config.yaml
num_hidden_layers: 20
hidden_size: 128
num_key_value_heads: 2
intermediate_size: 320
vocab_size: 4096
norm_eps: 1e-06
rope_theta: 10000.0
bias: "none"
init_std_up: 0.0498
init_std_down: 0.0
beta1: 0.95
decay_shape: "linear"
batch_tokens: [8192, 16384, 32768]
doc_mask: true
train_tokens: 107300000
Each number is 128 + 24 x the weight over its row's rms, rounded and kept within 0 to 255. Layers, rows and columns count from 0. Numbers have three digits each. The size before them is the row's rms in percent of the matrix's.

# layer 11 MLP down, 128x320, rms 0.0736, rows 80-127, columns 240-319
095:135132127149191120104145136129104100123138123110104137128183123138134144086059138143097144168131143149135149129078176152168128091169075091137128093128142141127113129110104113151098134161103142138129138112148137134112122093098133163111131106
104:125116140135154135104150120132060170162132097080108109132103130126102105124194133161106142135126109114143186116161102129168117099132119097169183128166158114116111103110151127096130114127178135102111163134136137108108133100132135107115107184
105:149120113121131124098091106146123184127144160129093163124120158152133148134149109118123119147151124123151105090131125117152141136137127138126183132115143119095111109116180131099095084112125173117121118155100151138165111142152100100131081066
095:118162126140141187130142168098115114129143100107140118151165112104137096149129137086135118119098128081112150146165122113131148148109164098148138114111117115126166114107120094163087077166103114147133128072128164120137132136103124107096106121
092:135104181185144097107131155147141111144125125190130138136135170137141138130130135124124115111124143145129076151149124128137133068124148135098049144152104108105143132150151161133115100114137096158124124153139147125138133108119136131123085090
094:133093116134121180108164123131136153144114127149085159168076118099139139138126124138166143110155133113177149141146114107125114145113147100131143155138122133144117118114094132174120112130121150127127113133073119139126115161150142166070160146
102:154132146136173154101099062119150135133115156147085109096153098136125116091118113137097112145168168164153096151151137111116136135148126157095169129138111113152099121128133170100189121137090104132101154124113156131127130124129191095146157143
088:102147162112148163103125134178149144105126132104097109154155116144134137116130120118110177111157190136171109116124106132085127128125147087146117118122124167141129129106083126145155164129108120128124132143108093149136115153114112135113135130
106:112183160159131118109109108164168101115134129120112129117110174139117109118134131135137136138093174149167115126145146090119172133130153196137178082150111107126122151143113115114141084133187133177182133094094127104129112146126096158086113116
096:145158101106162142139101163111131170192131110089183108166117143113128129130128106115112120144127143119089131155135149168150134115091130116129148146102147096141115130085135118123115131130103110157118122124116120154103107168119155146124164105
102:124170118109124083115090110143115134201148096095120138141140137155127117117158119152191106132138122114103149143092131137143119115117063131109141133166150116125076162128110152081148106100169144172142157106122111132110138099122150155143167129
102:088106136131114114118097136102144126136108113136081205083164187107148122135167148115102123119126107091144134122078153126185075124105122131113159128118128145139086099104116152102086169153112135151104117083148101084138132135111119086148132112
094:111111178108122130109117116043110147153144173134114125156156141117121152136145116136129142125119167115122148069143093127146114085110125107127153117123087063084087054150114097117138105143123172113108122137123097141104121163132146102149117109
102:100102162132092083161120133098122126167165142100100186153147135136112166127100088099097135084093159140079120124125165117110113149108093098088113117145101086104099160087118123156153148173138123188121132139072122133120118135138127102098097142
092:111120139132175158145127129211166154135099138092113175144106144120148168126121095107134163100108120127164160093101110154144126115122109128152105124153166132135067157115126102111159130144143125132176117116136133114149134107128091110137170121
102:139116181119175094127152141131123141149146097170122103072105107144160134092172135155144106153156107128130141117104086105126087110103137127097144125109173112164113082098131120126131119104143117120120197105119135130119110116075092135145144095
098:105124148144115125120109131123157100161161137148112149118110170109107112094173114168116145174165122105106123100128110142113160110155096190130115097125124059143102122128149136140130120120131176160133116104118157134134161145110154119104178142
100:127116109113118128130079072111144103129146174122065143150115097138140128155146122135125093128126108133140136168128126097125136135171098134119104107144128125113127144104094137112147089129150118088121156141151126136164130138093116127124128140
103:127099167118130125125129099133117076167155134103138101118137167147131152136124119107105160090127205128171121132148108097119159124148110142119136124091085126128148164133138120191109185129103112153114132110121128097094117143157160142127129154
095:136171131087113117142136127119134152144130110106163125127080142187092164133141120130093134126141077083093131102104140140111129121136148167137126126094132141122130155171099101176143135104117157106128135131148095100124136080132145112116131151
094:145111142110090116135140127113150109092150140131096094120089093103152128152111120159134117148122099124118132117136109120155155115122138133106150149134102107117124104142133116142151124153118133120098137114168113110130150133116141181134127150
094:162120121154101122099112150124098117110075108150113103119102167140112114154218132161116124136122083159126113115128163135138108131153136142086121116124118072141126103131090107150176153104128125134170086158129093145086174131109155167130133128
088:170095151103103166107115127082159110163120113142132104103136145130139126096102086126122092164124123151172135156158139124125102138162138116131128116133124199132148102116125127129080111132129128136132092138115129156132126159114109110132164109
106:137103135109155161162115159114141133170160106130099164152131120123177161176088117112138170148075142094094141133123106132121162096146117134141114118127137101096089141149144110087110158183137144141143150130180137125109121125129128059135116103
093:099118119097127138140110142063158122139135154138076148156146167146146152101127131130124122119136156096125093135105143130131126081185141062143130113142133146104116165111076103145130130098161139134067126124120153126157083124115102085134137104
098:147125110137096105154120130153128153125151109135132123107100118118120130160177155152147168136133111179082128127107159113140134121117140138115148152158171136140115147118144144110102140139207123134133149142127125109151096151136137116174164137
092:099084130125108115165167119164134086158118105141117099130174135108115130130109117142104138151102147143112160131140101127105138136125112164184083124157169171105149124093087146159144148137105140181171155128172106118114135127131140099151092108
100:131142089133132134132132115107165102143135077152091108128150122154141151146137141136083183157091121099101078086141148128124108155144120126097156143113098118150153098125126148092152102105159140169128140114136143129106120130125067105158125143
100:111133112155125121149101107134197101118123113125142102087174159104164131113119120141133137132161114139081176155144129106116143117124136145069093086086143152087122161121137115152131117164115154134081151117160116121102137136110100109105121122
115:143145121118131091127165143157123141083167105174128111142115134121133121138139129090121118135152121129128129116136133159124129140157190119121107128109075090178132107126130117143148095095054157103107126108102124163129164143120162129123156127
097:068120144142149100113081115137174146142116076124125095183109107107142122093138110178146107115146120139137132093135142139163112123151084114160105162087147141138137162161132138106095158133121120103133149126102140104112121103116120130133104130
092:120154149125104134138122134144149118120134121115128153128181119161143145124128096146115121118147156114161160149112182123106136163134153119139141081113169103110144136153180141103144115133101149131109137139121113111074143109139123129103150117
094:130134141133117120098153122101102140139158102167185153131139149169112116119117148151125096145180140132112131176123136124104155140160149152135101136112150146110094170123130110138141091094081126101126143130099089159166106114122143135116175178
094:089174146129118128095123151161076127085158138127153091101113127154070131097137149125114129118132115065135137124144084136122109120108085115138146153159110107121133134106170224116141097123124144101151134135109142147105107115129135126150122137
105:104158149116154123112106132129070133139123129089097138144151085098118118138109077110163121098085129108180123167131137109088137098111140104131132150200150124148103121120115142099128142091133149110098136107172153147147167109127119129144106169
102:103136133146133103106091081159101141157135126092124122136196155113131127121099097101115135123142136133108154110154101166148124107128125111125177187111062127133144149153148153131133131089091141104109136159123122117149149166147171124114135136
103:125145142104110123125125112129088151160128139123107168065108123141153128075088131136120135109098133126129133139127144132147119126139145135130112103182130149138125093164113122140085145102156104155133106141136121087157156173116137168161167121
093:148181078185104109082133146171100143158193153082151135117108157144102145130120124122160100159164143111134167146157087086123114077120130134128132120158134142106140056172161173155123142152112148113113140143160101111096132136116122116083118122
101:120132142101140118121107126133126137119128107120142113090114105126120119144131107152131124121133111153131128125122127125121113148145137130128117146123187128138129150157151147133128140103122118167124149128116123169122171091105096133191111117
096:157122096128136117174131145099182121096170125101116133139180094115117082121137135093128096164109155099145157101110155105132133132107127124128127154127134197156106127084112130102168101107137110105105137129087149112122182143116124135133156122
092:114129140086133142153148123097146104114076105171118164096153097105135076148178146129082124163125085095099126145125147175145118133105162132135151144104101095166110108147071116154156141117111143165116156089140148133131130153112110107150128132
103:104126165151138137130119119142133161156133142153138123115156106104115196163107126146139114092111157137128102163118144123124110126108137101190135126123124163120141149089118124106097141151124122140122164166132123145150132109142121131120104093
099:130101145166086106102166104100121136138145201146139113132133138116143111194179149116144109099154145130117089130133161121118127091155134095128100147120112168131168083154114137119120128107123181129152132175155118162133152187139132098118119167
093:108090120119126131130065091124117183097184161138097138136113136112092107135151126116095154125168104120147137157104137110138086109162185114130185113156129115144103114155143182133114114130175117162114118102089090134109130139148133129128094121
107:150149124134171146126124078125130132098096122152079108145112158149155150172174128113132147109152123185132102144170137098126142090149137129115103126105139137126125145164105154153163159100117144153148134135121124127151129118074117141079170148
102:131126125174079135084153175141140167138121117127123150141132129104112118065136150127144112108172100126169131153110116167131116124151103107126185180099147140147151120106095096121108138175118183093114103140109093139130096116123119125089143068
096:132165119175159157155118137074120127127132103108132128155129095103143126152145112134126128145118156148160107078150135107138129104207150114095162151128126106092114141125171150154110129133087133140132105119098151154096113120156155129142128186
098:111126137146120114134157149147131114146135101143139118115104167122182127139132130148111135107162122125139091184138126119152062131156131127132091148130097133110127135148111124169166179179144163128139111147131144130159121111108139128141151112